Weights of a small transformer language model.
Size: MLP 1024 tanh GELU, vocabulary 2048.
Architecture: LayerNorm before each block, biases, untied embeddings.
Training: a variant of Muon for these matrices, 211M tokens, 7028 steps.
Each number is 128 + 24 x the weight over the matrix's rms, rounded and kept within 0 to 255. Layers, rows and columns count from 0. Numbers have three digits each.

# layer 3 attention key, 256x256, rms 0.0284, rows 88-127, columns 128-255
165125176116137107102098109093132134133124161135121147152143116133108159144143118126163106115118154131135131098106125152133131121139141155169185140127092140108132107123112129168162145187084131167177108122092102126154092138058184172153162174091140103105163099125120086100159145111112163108083152178077117140131084156152081093146101100076126155125093134133106099173147145132126161121125
153123138129140066092116160139133122111114117139143087104138172109146120153096110131187158114124119124158149086131085138151100107128132086077104131095134144122107160126130127128108146120165137106145146105140126125128105108145124137132083143125100156131114116105162114107135150131096149140120140115102140133107127110109122148145128123105124109146140085155150122113150166125094070089114
186113113121126160133128132109124128105126140105093110078110130113111113158067146142113130119145125122176116105126155108111132140136120104148098165132139158064151133134120089127168125163173054132170078156139141080148138152111169091145128093132169151133124091139099129103122112112165103093152153106082081130138138182136117129153138083127108079161129109104126143123125107120152104134117
107145122152145156171126121110121133109134143128133096159121144100149156148141138053135094174131153093118116112133086128106085155082152145118144119104096087152118130149136083106123161057134151136106087117107153107112091174102130153170098135123144098142133100113095152159133133167130117146094088108134114160115148147099110140135138101116133103145149111122156142143151168103167113108157
137134158110149105099101116102123098128124133182114148111123154113164126088139108133100119119130140148132158117140137145136119105148165098169130096153116119137127118098177127158151158175068118141145120123114151109092103089133129110119091130149167164100174151136113160080117144108112131114098166148155147100122150128109138130124153148132135139113138136141154161141116132148158092111138
122102130124105133084137110120101142143092119140107130124110110165084139132089148084154140144144060159139126148125171124124113148157086149142204101097123086138132129105119141147114131154140151140094111104148154131137118113103113129087152151128099110122158152153135107123104113136136162112145096143118117167120113120140106152116152142133132162152157180191133118125124143119079152140132
136163138110084108146077075162150103119145123069158121131140153118129138143131109129119094159159146128147128136160109113101152123108174155095115105077108124147120150132088113112128114147096169112109114156111153146124137151106134127129118131197144138122102098087128127147111137158146084094166150119119121135135107114129125145144146104093123119089128149140124159121134129141098118143112
119124112173150191132111116110097104086081137127100150173158117123122083162093128129092132136128144117096136140142163147099155157129106142081140110130111151086137136144134161152108149146104132109106086135177131166137117099097115116117115118159150111131115130153123105108069129135136143132135143146176144124112125110106191127145168118124148105114110162126101106125092106140129130108134
122107128094119132068106108130120098157118160127144153142100114081110089121156101137152154125134145144146124095165103119144150132080100134143161096153150111125122123125131096149094135143140075117152156108084050147105161154110099134103110104126126122136084154121194088179161098116112141088101121090133149142165162134149141145119105089148125107080144132143144133124181103142122099132150
166118186105107137131126112130133108129098163096164129079138107140115137126190142154101077091114140108121132155111156127100149130137134113155132093113118144128147104136097133129158117108139162103138147119101112108165153134130116127131160104154159117133126074149106097084163120108165140130130143168096085135117112116121161167138113116122160114098101148117144134130078100133115104146184
128105137135164177153128157161095108151135087116110166112148129143067143150099163139148138156161100125142116172096163125147090086112088123142124136158097094139118143095131133156120149137077139116126161177111072102123152151140069110148132120147148138131148122092099124127081100126138132148098214142121152117138075136120147123164114159143131139120142117131088154139154148091150114103169
120114126176155118122197150159142143113096139102128144144111085105151090152113130159125127106104118151156087109148097087108156114193114130139094118138181121158135101157139151099138094146126188142117105106113146117115115109108132125103156112145107125164145169144134128114094159134141152108110133126109179154121089116189138150134120118139153109151096115131141151110141197140132109135108
114102126155133116121144116133153146115138122140077108159159151168119114140053136170127154061179107121148120168148128111146138103175142139149117135146177134102100148101149121130103097126137166088103113096136121175141182064118103134090115140153094154168145142120165087100115148141122136096116108122098151133093118100181098126109152147145156087192108122166109155105138108158081173113123
172143140164156094163150127107154171131120115123111101124135172109108085142159103109146110114136177102150115127127065096113127099144104102129125081121151129074164137182098102126103129158132157153118128121126129133118144095159126134117064119089156192119122119123139166112072104094154147130110152150144148137115103110115090125175091088132146073126149122133122135137116100162116137112115
104134141090096107129143147178148125117125142099141107154150129098116160154166156137119129133114111112149128161140135151146128144091123152116125123116133131193159109116151154075194089115109146117155129115091133115123093119108153054166154121130152097068120125152105093157175163143125127134118156143171143131180111154134175106136091131087162133130119082073136141153147184107122140140138
118177141138187134120121165150125125145141135155151145101129074140136101146124143126160144130112094153144128132095101135124132132117104107098130150144087141124137146139128166149118129180125150173117119160137141158145111149110106102109135102100155132100131115135114143171111142108156118147093111102139082169119133159129123106132127159136129111144123112139088086152089122135112097137136
134132137158153145127137161113136142149164147141156157141106126143107125099113133100138123199168127127098121162137128109162113081126118118164137132136116123133173173101158089129152140105099130130089140124141140129091132148123119087113168117130087146164111167127116141129155136124161129099107142118100151132108118142114141128128138088107137106152080160155143164131128134095109114130132
097106158139125119138126158109131142153175081096151132109139148119135111123182138127125104131124129143131099148147145144172142111141105107122116122113168078137096147111137134125143079137112142151130123156134104192067101126100104101142127114128152100124131144169085097153140128116109144124145130089121118117170139152110162111147136084092104090125125140116135184146125155114093129141143
136119156102138144134131127157167145122113130142146108116165104138159124071088109139097095132118138158133080134109154159084152121185131130100113110110105136089119135130134131114190122133130160126170120136102136120123141110138153092161142114119119138130132105153165169096110115113179148080144130138127117128132137121133160116087124100123162149137155137103125125115137153168140155097126
100134097107106153125149118105106092093115146095127151112142114114107146117168122140124098083136134162116133136133134149139110147119084131146106142113157132114118094121146126148128103077091114108148066112146114155118164130138158121138130121113175136121116148158100126115180114146144130154141123117146069110123128114124123116079118138127141140171100112094161140163094104123148099128147
099114101125145115125130123125089113141110111112142115139153131143119111096167132151098140147056113147145120136144129118122138127115129107153116123144144106138168075129080123098135133099110089106100113166120128137120149115146152107138155170128144159150154122155127122128119140099129127123126133134134129149109121113139145180131120103165111134182159139113158131120138078184104111178151
185077111146137114143132139141146125130121158122126120138170123138105120107139115118096113134151104129133109129116130078128129130157145104103126127142128127124153101107123112141144145116160166129128124147111096152177149166129150175092150142136133105112153117079132120134128113170096115129117130152085121167141108151099133102109103124142175129144173107133125150116110105111127187145142
114102105102158133098162107135151133152126136140088160141100152135132128166096140092155093160134136108119192107106123144096123156151128081146128103103115142129080174122135104134116144107115090154132097120148107117119175118129118122121147128106101118103166094138105143146091130132085158184129153122130129138153141146125121138096153139096119122115135159141118151101107109120103128153157
104162131116146117091114077134129143143138129114131135098112114132102119149123097061082109190171114114171151156116117136141095133187175105121198135120077129109131109144100133146140149117151156136129104133127140131097080138117094147138132103107112112067099162097104119162111134121158076136086145136131134100151140151082118139159142181090137132131102145151127121098118157108172091112141
128153138164115118170124111067127132109132131195109136096130166145088102131125082115172116134130157091165140123136129129112143129121081134105142123115152078118118103079105133127117129115119099111107125103119134120161122105134157105093135090134112131153117105115128154164129091133129144118111137121150130131152111079156118134142132151137119125126146165122153178091139115127096102117145
065154138117140090108122120102154105147132108127111110169164111111144117132134140159121116094137139113177111117149106136132097159152122153152140133138126147144162150148166088124079129157169146090141111120121141128095169152115132138112104148167104131144146116154135141141137120144125119086136103138136118135129098078113094139110135116090132120095132128129155136128110105150093196157105
154123089121118161116085124136123124111140148112077146152134108143161126068130165131084148116157198154121138114139148146123160146150109132164145181146093148096090151115089116123153161142072115149134117141139154143101135132132105119155134119101115154139114112103152136111160137114120116137073113110106137104100133156146176144134122149110102136114103105168168138114100155117129126163132
137121115122099061117139128148162122092111172117122128081140159116135138109128136114095123107119122150099169159098156103107102142142089124139145174117134174130124106122130166177135130157107131190136119165126140096123110129168132104096087118092079102137142129148163189130147145130122098123125149146145113090148114191121134123168138112096104110103122108147086134111130165127141114178141
127186077176125135114101116140166135101153125125112145154129086135120147126158164095153135115122140142125135121113110148156084161120164129122098066159107122143116123169140128128143117138167113108135136126114052113113109170135101129066111076105135150157098169106116133119080144117113123154082119119151096109134147166129106083135106156112075168140128110112160150126145105135166124103115
092117140121117183121155107102116150101064170124144095138143127124129123106184175056097127128153197121175122109134135137132145170134104097171128121129088092175087092125168104105138123142132122111121134143124124135141126150141106160115164138145092087111118175104164106131128090065117124135080132148115082071115138143091167099111131158079152153128137163139129110127135138102108072096109
103135174115136153126150099100137140117097128091112129121126115115140124174139103150130093161117141138169113119103134113134151132160166160128139124070086162177124139114149136129182099146143117119147149140130116113110157157112112143133145129135155101094127117140146141119129116134122132133155100116128067088087123161133152144158105124153117116081174100131113161151105164128137143125133
097121130154119141102148103135191138107113131150135139132096116147118086121126131146139172165137135087102135101130173115100112145137153116161139115147156108167105122146119125119137110138130113107124145171111156126149188135120105099147097104123132106134130147162126126136144100150097102085188120128128127087162166146054098122167146152155115134112131119105130126132106118054136110141126
109166106092117154135131144112150123175142132123122113129194100164126111176180115135163089127114132121137142168154120108104104149136174132165152149157105097110081121137104113123083153184124126125092109138158144150122140171129074167112142134118195125114128117108074151132089149131143130134147147114115121111111103140100085106149184153048134127089145087143138125110118129144130140133111
128135107106136128116138118100078144139150062154147063110121124118142130181147092128129120114135150095127161148126110145155126122142096126103198127125125120110126158114125138088134075117138150105129106123129139114109118133132151180139094139162156134143166165085092144124155119115133117139125087107076176144130144094153146122138145138093110159128128103135143093152125132106162123127147
126162108137150141098106152081156103096174075136129105109162165101130150166154145094146095143111124155120153150117137117150109121108151109116137094124104132102115125122123130148165132143137151153122115127168116122144093117095130136157179134104186177152086172125118089174155143121113084084117145148169106089146164162088129151122133145135113125094106149170130112141123185136168103138138
148127144129152124089108102120151113166131138118157132076192140150175076190107099145145134103111134175168113132130138129124164132129133122143125168132132113134103152161134158132109133077160116128120141117144132125129102102108157137148109115144102157146137127112101109111135111155122121145140136098128118145105155151137133115140134102102151108110103164096094148106152099100127101088143
140116118123129113124109100110110137146174123152129125125128086138162121124115141129136125106101154115127117086128131092108097133158101120136124144136143131117168126101115125120116089156128122145129117127145098135168145105082116094137118123112120097128156146179128123140158126105126182139117135092118150125141122063163103108158078130119065164139177119136121158110112106176116096135112
158127119140110105160147093148107116101099113163133126135149121137119112119122110121099107157110099098128111111117124145138154105132110133146117098107122114155121141111079139154154157154144138116100107097110164113158175138145119094136099077128123180151150092139122156086118103086139135141102204152139108153136096098163180106186120096079136124140104138086115154071122099092146133120125
133130083131139107109168120146088145177128135138135074131138100143108118105159141090110102111115152129108170103116120190145185103155133134129103107134129140157105133100154123119189080126140137150140119164109125133129134144161113158160154129150150095128156159142148088135119131145159117112146125116138166128113129118156130141102145144147113138097092132118113122146130114164129124142127
166078130140093107144129151113123150157077129144137149161155166127145115153131123109090120122151146092130105136106132103126093143090162121135138187129087070156138139101133122158135092136188171138127115114120149133162107112117118111107141113117128156122164091113092126065111135123142148153124112131139100093143113149141120114115110149112159084133118112125148159117119113126168112122106
# layer 3 attention query, 256x256, rms 0.0284, rows 89-127, columns 128-255
110143108162162151135124107081160121145155139137146158127114109119125151137110128128079029127152132129123117146120141124111134182149078130129149120145142137086132156144123123168157157156105129165126151143128158121129117126144153154145130109134152098130108130158119170111130081114126140131134102113152125129162131174130142139136129084118120144139108126116135147124103142128115109102125
083122156132117088134133138136093134188108126117176149138097079180154097053117135143112109131121112107127143136108137116125131097159121124096126089141150120143108129106117115123119122103087160111102155094126100145145162087121110163075157140169078075127112175151126111108153115167099188133115145109180169163111120116118109147118115116143143152102135132171129135136124134134108181134100
095117140105129181115118126116132087097100114109181139139105147131145087129128118141061178123124136167154105107081169141134132088110152099142144160136099169130154125134079136119111118138130111114128153162145098139125149131157150153106103078164150200113090102150121060139075109069134123147123151156157106107129105143130207137106143127125114140097093158150114138134098181129123090147133
140121116161145147128133107107127145132160131083138092180176129147099139135122151142098155119163134114154100156120125108151162143100077111092121089120140132158125140096099121110132128112135148139129133182142100139130148170136096161114146093136132092105116114160145136136128189130107120148101109145102146143149107119159119138140161108119127124121140107117074147112139107123156155150083
177150152171117108166112111132146126135134133145177164158153148125119112128131097106150117121117132156121127117091140126133090129093144120085114125106171137142104084138168121115115093137110106123150116139121135096140105139138097078141119162112114166075113158127134162152128123090123127159100142128152119130175139138128101142134115087110106128136115106117158135182155055102136139123159
075109133107119105131135137110126132110161133179109134130116136157100134112170133128123142110098146108137149115118158121164101127153122127162128135158150137150092134140134121141074113118086101159120145128140114096097130116169114120172133133066122130161151168128110124126180126123131140119124134141153128110173147093147125114095143173104166121118135103117159137106115167119160139150100
142131127070154116141128149136167121181143131136106121114174163140156110117119119131131124153117134148109144110142109093150105102075121126120122149127134154150141108114087075114097118120127152157153165086151158113099120155118099100133158155145078110116154117120111168107146150124109099112134134138111117145106122163144072146115101146129121153090131133119100126096168192108125144141116
106073159151149124179103149156140113145142139122116141102107098142100152132118136098129141158124131139105123128133145145085112114144139133123102140108084149139118130124123140167130116091142105111141105145160182142124094116141107119150121116153142117097132132174090129128080110112130080137143105126121124131160118095119104098165174143163124170138108133095160092133120183123133129136128
096124130103145133113179167114179126107125136177143158156101124148171127106075170137132193136126090093116151111118118113105122134144136125118105104164092151131101147104124146120099134111140147149138155159126130170140151151093175060114087125126108108105128161125159190136124152155155090085167127105108159174109126107167144146082115101180128124119155099103146127093153130133127175126087
111138133121098188102111100099141137128135149156179154114118094125123119134125109114122143112108134124092142095143109110100114113135158174142122108137170143111142100164112110088151055097177096094144105092126073117181139134174110130103119129126110115109117107152130166119172099114127131122141075109137139141139170123106121150122110142130125127143133144115106121093140101113144141154153
143126117144112058164122109108115139136133148152153101145106152187134126123139068091125132080100084117141105155112148108198104131118125157057151110134146149107108093134103205130122157087078104134105137105166125093129133132140125164104091091100117131111140108115141148157125115114125155150109152129141102142154132133126123175094119136164105101124140150137154143122148070122083164160165
123153162161167077152084124136088095161154122188144127112096123102121183131156095075214091130131123140082149133138074094165106152069033165064153140129133106146155094162133106135083096134126098134128129122156158089118132127153110134108107141100125127158150102132078134178146117128133142142100130148138104160156140119067109111129121157150142139122140115101121128135185109109130127115129
133075135116141120102116128117072088111134138135146126152123086180130178173072129132148078126115116140094104139092152135199076178116141143126136161135144082168130110108082109150134158027119130134140146129126137111128092173125133174108138109122088100152128104127078160119200140151120086127095095110112083137148141118107142092149163110156110163152125102143108112133090175155115147103129
135141106137165155108139102123145151126107120135118126156155137130164080108130113192106183105122193140164102075152100107112164153168156136147124174135146135104131126142160134148126160132098108120094061152108162125142168094109106156133115133142142138153128104114158119127124106116144134118146121143132145122110148089131133104085112084125087074100111159166169113070153100121165189144087
092120071161157114108172137161166131114125117146106124162121161100142174154120182132113125111148086073093090099152149139138089150124141139110134157113172124097134126129109139096144125071098128108139139113140097127160146129087128126177128102162116115087135146177158168125067127118125074089158157136098163123135154184163165126104099096153128131098127164093126144112125095149151112110105
137129113100089125155124114139136121119097118131096128175125104104132129114137126134117125124109097138120164136076162104103174096112120128137171159159146128148091117066138126116114113117158154142126114108136119089116108108109133093146094146140127188062143103122137107105152183085147110163107118156135135121172176136158073157071171150163103146142180103124127141085132140123150125121114
151116106130122142133121112147156155123122170128065143139115127150119159097102125157095157130137130169136138123134118177100124149140162141145117148139087167143149127115103134103097138156120150138130141161110132096109162172131105182108092138121102131115130120105174112102113126102108140154097161174149143127151114085115142117119121164159145129103100129144094135086152127141165173189139
142118121117120081099105142095125157129167079130099162211111133128124132144103128148188122086154069094164172127131100077132101120099118130178128103134136131141128094110085124132108124140120123101139132171092107137102148143120127129145140116133067106126155142147145106107188138167125180137103139160102154162122131117169078090117099154142111120175136107146082122117135116141095169168091
100138122144107129136132148149123153149131138139118115116160130104155080127148141158064140160115135101143102125149143147107129152130144150090132124157090117139129121143137102115106116183129135084105182176106155113150132139116157097126103106062102085166147132107130114110081107106112131160125150136136145164086101120125156153139141119120098126086122155148137106116160140115151159130111
154103155102112127114163154123101112111122136151134135124102121129144111154136133101153153090137103152143146130136121146096092108149119132088087113149160127148133138098133127112103104120174147123152134101110160141142118103090133131125111117164127109133132154121122160084133158187160105142157139134112151126197098110124123119088117104109162132093110159095133125124087088116139147116104
089168140139120112111148117138106123164114080174173144108107129147151123112094128125147134099140124157153133133157118121150112102120117167128125084146128162136135155154117116145101140110133134103136148137099154150159159129141128081142118116120081108121087118138113122114120144116131134093107132109137133097150126114148157167111101116201084162138095134156169138103126094153105170143143
147179115187139138163079157119087142097149119111137176120161117109099135117117097114136162110129139136105102135118145120134117142158142106154146118140149175107138121161086109142112123162134148142130132126105140112150070137144099145127139141138134113149112131142120124115153127106144094131114115138165150116100127144132146145097135124115177201120138103136145113169132136119105101090141
077153087151096171134131147135163146119104115096134173130150163064129099112118199136086132123122188135118149085128154170115130143076109075153109152091112087168118133096147140130132089117112153166152138167108105131191138157120128096163118109144140164050140125185153133089131123079093125140136125071096134081139110144134157134099163158107086136132146084125118185148090123102119128146146
137135176158157142134132166123123105138120181132164084166095086152094104132160136121127120109147070122100102095145146141150096154117149137123126103140115128145172117146102106130118077126166122161109137126115100077114110120140134153148130148121096133123127106114099068168159138145141122106122121158127131172140131158080149120101158141143167111102081114104115090129155159094131173137115
136093156130119177152113118104086117111180146176140149135084119187106164152162084087170116165154149116096138139110126129136110155106123152150127122117121101146182112125122186167116121121127083119063113113135139160103110132121127150091077123118163133145157137067097124145101141144119162189121133161123116132115135121080094101126135129131126099155127118140133095182147124140157113125128
119147108128109100165158136151119142158103161090124127098135143148149154130117118148114096111079123082104102078127121129136152061149136111075128103156189121124143066123105121122118124158127129111106144127095109118158145149137118114133135102129153123128134139168110132090150113132129094130169155131113112151151111123142120103108169127143131152119129148131122139095148093139101181134142
125151112115162161148134094091105152170139115103085131146099099121171127120112156186104129113124100110170064174144136177163134108105156124115107113095121132121164156166107123141145131094133138122148131096139128204175155166122124073139149154145160145162135116138135111134137109127149130115147142086075142121132123095191124121114107159159126136135118154109146164106109087113123175112105
123100156121204140096134138106160128153135156128148083108147151086111087113113100140142153177134174140070096135129153125134116149140100149143107125134100116153138113100135124115143107114122132133158105162129086135148112124140128172155124101130106076080115119146092150157130125114162128164156083119108104101093142171109155193111136120110138101132085104159082161135130091138131102125129
114122087152123140101141168160172145129118132084064127070123199140154117105109100208064207155080114178094153147144139163073136116123135086149158100127124153124164140102031133100143085145099126171163123171095133106163096116116138083142157103121139162101106084181115130117180140150136084126149134121156133141169113088165137180124144111142108113149113135143158160103145105094130141136113
130114090145157156107112141120162130135138122107096107128143157147124120139157152126121197066136131130121126150155125150088141118149132068157116103142123098085139122118124147148096116064127145137090142151088134135159099130124165108094148115120063151137116096154152115130113132101155110111125130149118142133126124131174144126115126146103130153159129151130130113115115136115134111104146
092121122135151134132141095159054164128105128091133109109123140126181152074131140166124126134161187178131119135164114154127114124117123138154122122079129145132132141140091162136125161119130075143124138129109105108136074106130155133136128133112127140099136074113131122148127156126126145124102111131105095116100092126163140180117152139116151069188100183135159143160140124172124125133110
122106154124110130118153103130151180080126111095112121127125129113103179104141143111111136168130162100100162069138139160124140147147108087076128096132076169157133130103135112129137127113156166126125154163091140154179094105131136141155151167123133161120106148134145122142136131110127080127086085125134118100144135122117139163125122136133104123165144146169160101147129123154153114109140
127113119087101150093102172107150142110099149111133138151110136129116136130155148122141121152144132161129144083103144123134081136083174094177136134130124143145097140119110110157140137129138143161101156160121095126129112118154083148155155114113090141120130114121095133121093141112105113143148129140153058095147171106085139107103107113098106173175122122143061155176142197102157100170128
167116158120159178100083134113187110155080162068098103133117081136078125093142143085090153127118135156156137149117128191152061134163094084113159150085095115126093148136121120109115119111131141113186129174166100133144116151154089125147171096175115147084095136158158166098107106081133120144144138062112129118132107143120145139126161122129126105129168105118099136118117144076163111095130
136112111112124151121176178192117161116085123112148120126121137107128125125111113113123127118109104127128172142140110148129162121141094132092150105100130195110164111125114118157159125154092150137126102144089120173126131144140126097134152083132119140115110108164157159089102104117148136112130111150123147169150104127116145133112123134137125124136140065124131122101140217132127096143130
064105135149106098109146129111145172138136148142154086142105135120082145106104104112154110165165107141153160133126145081123115140112156158121113121132151117170106134157134103118131079102139141153135122121102149074110112116151132168126127169150158157145126112077106102113139100168146083118090160145149141143113149113107098113076121086135153123133114139095131129117134113116122152165104
155176131113140107130089162162122123144186123133155130138116146155107139113087124189143138127146118116130145149119133117128120134149130138148116080150168114137119103144120127130124117105111125136152114124116098092110129084131154174101130114096103110134150105161076150136142128174133165130137108103146163112108101086107098098118137134167115125152147077160113130138117120161087184127072
138089156096141098126095121143159114098143109133128130136126127152176133128129135141103121121110122108116137118148128187121074165097122121160134102094138137103148125114105135113111152155088136097160124130130133137112141150105144143129165158135133135129103116118132153082129133157129196125109159173149121144115108126110142122114097117087163116163149134140145112121113085091129152154128
083194119105115172065115114140111174074149101148140093081115163141141119131118149173150123102111119156160127109136127148130141094114101130112123098123187116125118119140108133116127104139117129094138166137151143178164126138124140130126128122105137086122117148159132148145125126135142098139101160155126117132102113138156143170130132130183092123102147147146107094151148124115101172125161
# layer 3 attention value, 256x256, rms 0.0352, rows 64-78, columns 128-255
144159101128098126171150083139097065110132120105107162124132114094083180127100121101151087091088118159123160134079141165134169145147137102094116104168133103134149171112119179062110114124196100142127114128119107146139154127128139107133131169115143133184103075124137174135227138117134126156164126134169121134071104107127138134098134183187111088169137140150146101108141132140138105146114
113201136079155109132119129088130146147134102098119176106124135059088149144111096127104139104108126156117126095141161106167109130122170126101160169144104107129121126140113155177148093106168136122162141178059132112155135129084170077139100087102073138137146158104113136111176149120094172165180140097153147180156132104123128109123120150125179118155108115136110132146156151133144118126119
099115105111144139159105138156157089179168145148139160128083157094113135137132125095117098107158125161105125137166134109118131193129148162113116158110104141111069168142148131091152108164162127080138136146151139142120114143099187148150121090104153090134129166144143126093121106124131112121163136158080123147139128113123107178129119111167147086108121098153185087106135118143116147128113
128118125185113197134137177131111066092115115128174205136102141113139113157139127124086105102076137075118081143136098153111150118147139100144086097141116156089138089095060106129130080133175149147139154106194104131076119127155171133128137153154122097180105098045123102164125197071148137113121107092194138157136166080163116154157117115098089173097131098105099190152162093150079116140135
085143120139103174179114138125133112148142116176134110149151132091169173100098141147115123123070126121084145125075139171143139126126135137121105111165093135117174112127083081141141139146123115134134118144140101148128147111143107118106153135162159127126141148128124184117161124138126113169145139120133111131110176148124115129130119157110120086131083103150131143111141186132106122117168
125109120118108102149102135119170190139163153144132124120156129166170145153111131120079112128167149163075115113129153092140165180136193100082155180184141093097187091144125067133092085096082155133137142141146110150131139099141115174098091112157129146128043112142115139131115117133149080190208179122118105181086131130141118115100149177223155108140121088118170104077107163107086146144168
110133148134155171082064109158090179105106080118158120128089120111154104186130157084160058093095103177095137149122084157115169077128156089154125122059194072150176123128147167146122158152113099134136088138118128120117144116176109181119106155144051193126130121110161103106134140146110152076093086102106131124110116116101132127124114131102135146120144130120105165111166073099133096151110
143145117124125105139156125113139148064142155136127133164134157155105108125123179182147118136070109133167102194116080134090107135176134103122190137081127119194124107073137143129089135150181111103057154102127131125149111114194136143144099125109168116095117089124118170083181171149116115092171180147113113099124121140173117113115101132123144112117128192072103145134176133122158109143103
179161085110121147120107108146125103144105082151145129134136133124113174161089139107100110109152160116125103131106177121131156118120146082113140129134159086127158146108116108118097098163151115139120143174133093105159095091097069146171106118102117129204134138144104104095144113105134139133136152179078168095125122185109138140133099087163136163156159125124163104127071158143158133092150
147114085175158119124136079104125189126096114168117096133126124112114153126135123122120111176158110143170149154137130091136136123168099143139108080112126100109127118107154040140117127131147105146072156093127129175152121181086150105152105118127122147146158143160143127126123131106097138103082102120155106192125075126145158105109052122164171064164134126101118134151160129144145103120135
129125137095114103131107154122129189152153161127105129112092118157099082150146079105122140159122131167137140118163145131157124089144142197165139133132104149133130158115095134102114137096063087138122083104069076097137093161138160103097146122166102111117107141145116127092106118165178107140157124151136115113068128132112122157078112107126141146094103158087093088151157145177148151124139
082124163098175111128098138143128160147151103122117160094103118095138165173129149151106118094104140157085087124123177155168169132124151131166165145159113048151170113150130054116099176100122123091147138120138138101096144151169109135153118084107137190126103158111155064159126101148130160145148130149128142110111130104157134106128155112113148107151129100167111096076176134113114157134154
143131105090127110097144114143105094131092177162115104118164065154168131121049195143104139192161143091133073131123118169112101135121037037105134142103162099169103090100158109123118085120153171099121080116183131112163102110130079170177115174110146181122124126097111128181137176164166088143145049139150121121128122081199123100122166123181158111140120115156154155082125113128109123131149
164141119128141122119103092140087087132212142103126113161142112082081131148090175103146124127098165158086156139119129161128166122133153146115086104116085149137107143152081116152178192140054098137138135111142114098099113102091150111119193133188138192113179125142138139124100127103141158142145120147142092125132152137113149149153164123168139107135104144091129123120199154138128117108117
173126123118091076148142141117144176106159109152110098154104138142153093096121100141083138138123147122147153153178151154158131131129159136145133091090155079143113078087076167177144147104138071114149133061156106144147107126140087109104145199146144162097079146108108144111105129156115128109135122156108107163132164134151159123122112114143176075085141110074139157135126128183081098124156
# layer 3 attention output (transposed), 256x256, rms 0.0382, rows 64-78, columns 128-255
185156107077145092124157164122132172163139161141153090142180142219146106089127106159162196104129166192126087098118110129109082159137128170143092161103122167147088105131157095167125166082091128090151146130138111169171107105202075137128112060114080166084124169146089107165109142132158145090097070146159142107185164080145081106221091076120085131107168100136111131114072086205151107101161
146088116153124137079150076120168147107115113128078120116111137179181101120145134123126121096149111147148180168085123186111131138174159120159110084139133166184081183099117096121112144175119104144107123122158085099109142112130113193161136234153101121125076172139097116124092172155179088090124097139139102099139069140107152157127119129058103075128183080162152149073082067129070116134104
223120169132108068103131141157148148099114137150174067167124112138156114096118147159129086135078140098135126112120126133118129141118144096111177152159181058188125106098146107073128130108128162222134161174088154100127133124081045054106113108162079164165105142097115134193143109120157103116079140189126141111149190108122196103113116146122094153162183127144077167112121095107106118164156
167139166106164121181119070082102192129078110074158077153132142126142135130082141154109113161149195252109224124184162147154113183090124076127180079087157087143125137125128053132106156145110158121102136149111171118149096197098086124130129163127198124071138154198159167150141130196134140125131121145181127058091080119110109182130131141150166075133115145156225138093123140074148209075119
176142145099134094079119129158157124080134127093073154107130136148098101105152103116131150124125119162144102217172118114124114102160115090113108132124092111149120131143095148138082151117191148133122102128132124159106132134157157143144150134116058134116156148157179084147109146048159117137127121139148132168156111072090139122176141122073134110136191147090133161110160120121182112110052
140158155131168163140098136180149167093135093095133124133187151157084064111149138075119188085099140130146152143085105177135117093118074159173129077086121151122042183099100143096125116129173152155100142122056154080115168159103115094133081130159101051144147162139149126146189139107170113150081064130107123103183133100144107156130138143065101126150180134110137092141149111146178090113049
088137054068155122135105140074160081137154122147126157170150106146137193101171102134102169108134108090079041088093156088164078152132087150179134110154129169090128174135123175107178184109101153103161135122147122153164116139134100122117139145136183076116117133150079148119119155117162142124137181170163094122131157190168146171101134090147126109170096096051167079128078142174127149155097
103108120093146145129086098122152120156155146085089136103106147139191109145135128146106143103162138105071020096082162129124113087100135155103052109142162118166097097177122131121109097098169135087162148077163107145126180136152124113147131185179113106103112122165139132171113077126147116175101063154111135159102110075119151132160117102157128123181117096181151105125123055116103122111147
070144146170138173159152127132172158117146135108174085099202135116089112090147113104114161113139096124133148122129067153144093130093127169154121114103156199185130140106076159155140096115112180134114083119157176125116145169140158130111154121119115111108030131116137119099177073112149127112131120128098144078125154054181175136120174142100128052099132136120128083119165133144089149122053
067112166084105111139130136146130063067177116103188141109137086108188156158087089084082148128159200104084155133169117146107156102136213099183110179197070102107111121118140198131122136128101155112165097119087151093093142056140132143109113090141147104109098131104091188101159116127130142128106139115139122091146157104117103100142144172163130170112158155118074134078115158122084148136126
144129186132162119118103110133127098114134107165168130162125119123143154160118116182140103093143147097169127126085109115145158159134096012088100161078142137095160083208124126122141165148150131122131198182186154103175149067139135135120063116071127158152080126121151106164141123115084159124147094076106106170144100157087101130100129085142051113217164134158143173139075105110121123132147
164151107157136143095120116154173106117086114151133137123140119170133113090122138140169146111149116150131147134075059139100121151152150170141180089109118174068107197141100222141173149104102106126109140123112096102130112150072155087131092140175157087159119098150124194119158150148134065088153093150146124121220111173121135138141155099183113118078142133068173120150101132143090086165103
129126146118144134115102149134136192112122100068115096136117162132119088130214076125198177147124137192066125071128094160147116113150199227124127085107114128100114115135161164128109173120157142107112123115074078129112141216063116096070101088099132127084127045166132122076151102141032133128092123091121080128168147172144182186122036140118102127189107138100109096134130114133137161118097
119124068106135113132135085107151178090110129172135117114134162203162143125213089144119156129092115110169168132169091104105099096121099161128155134150140137136153147114165101146114115098142130137125138147078159142189141150126096154156078085077137109119054082076123121157177169119079095134126165131135161143132099161159068080096109062131125123192148106113132175105129071130117115166140
125096102153168182153110126153120124087128152092151149069160107154091109189117099068177175135201116139114084066027123159130108091114070142083159094138121129141162154154080137111156126115120159153085161085122170055123146170075186149139067102126141087110099107130148145162190104144119080180127101136167137139131151163150123122157093138134102078138127122170104135165121147070159159118137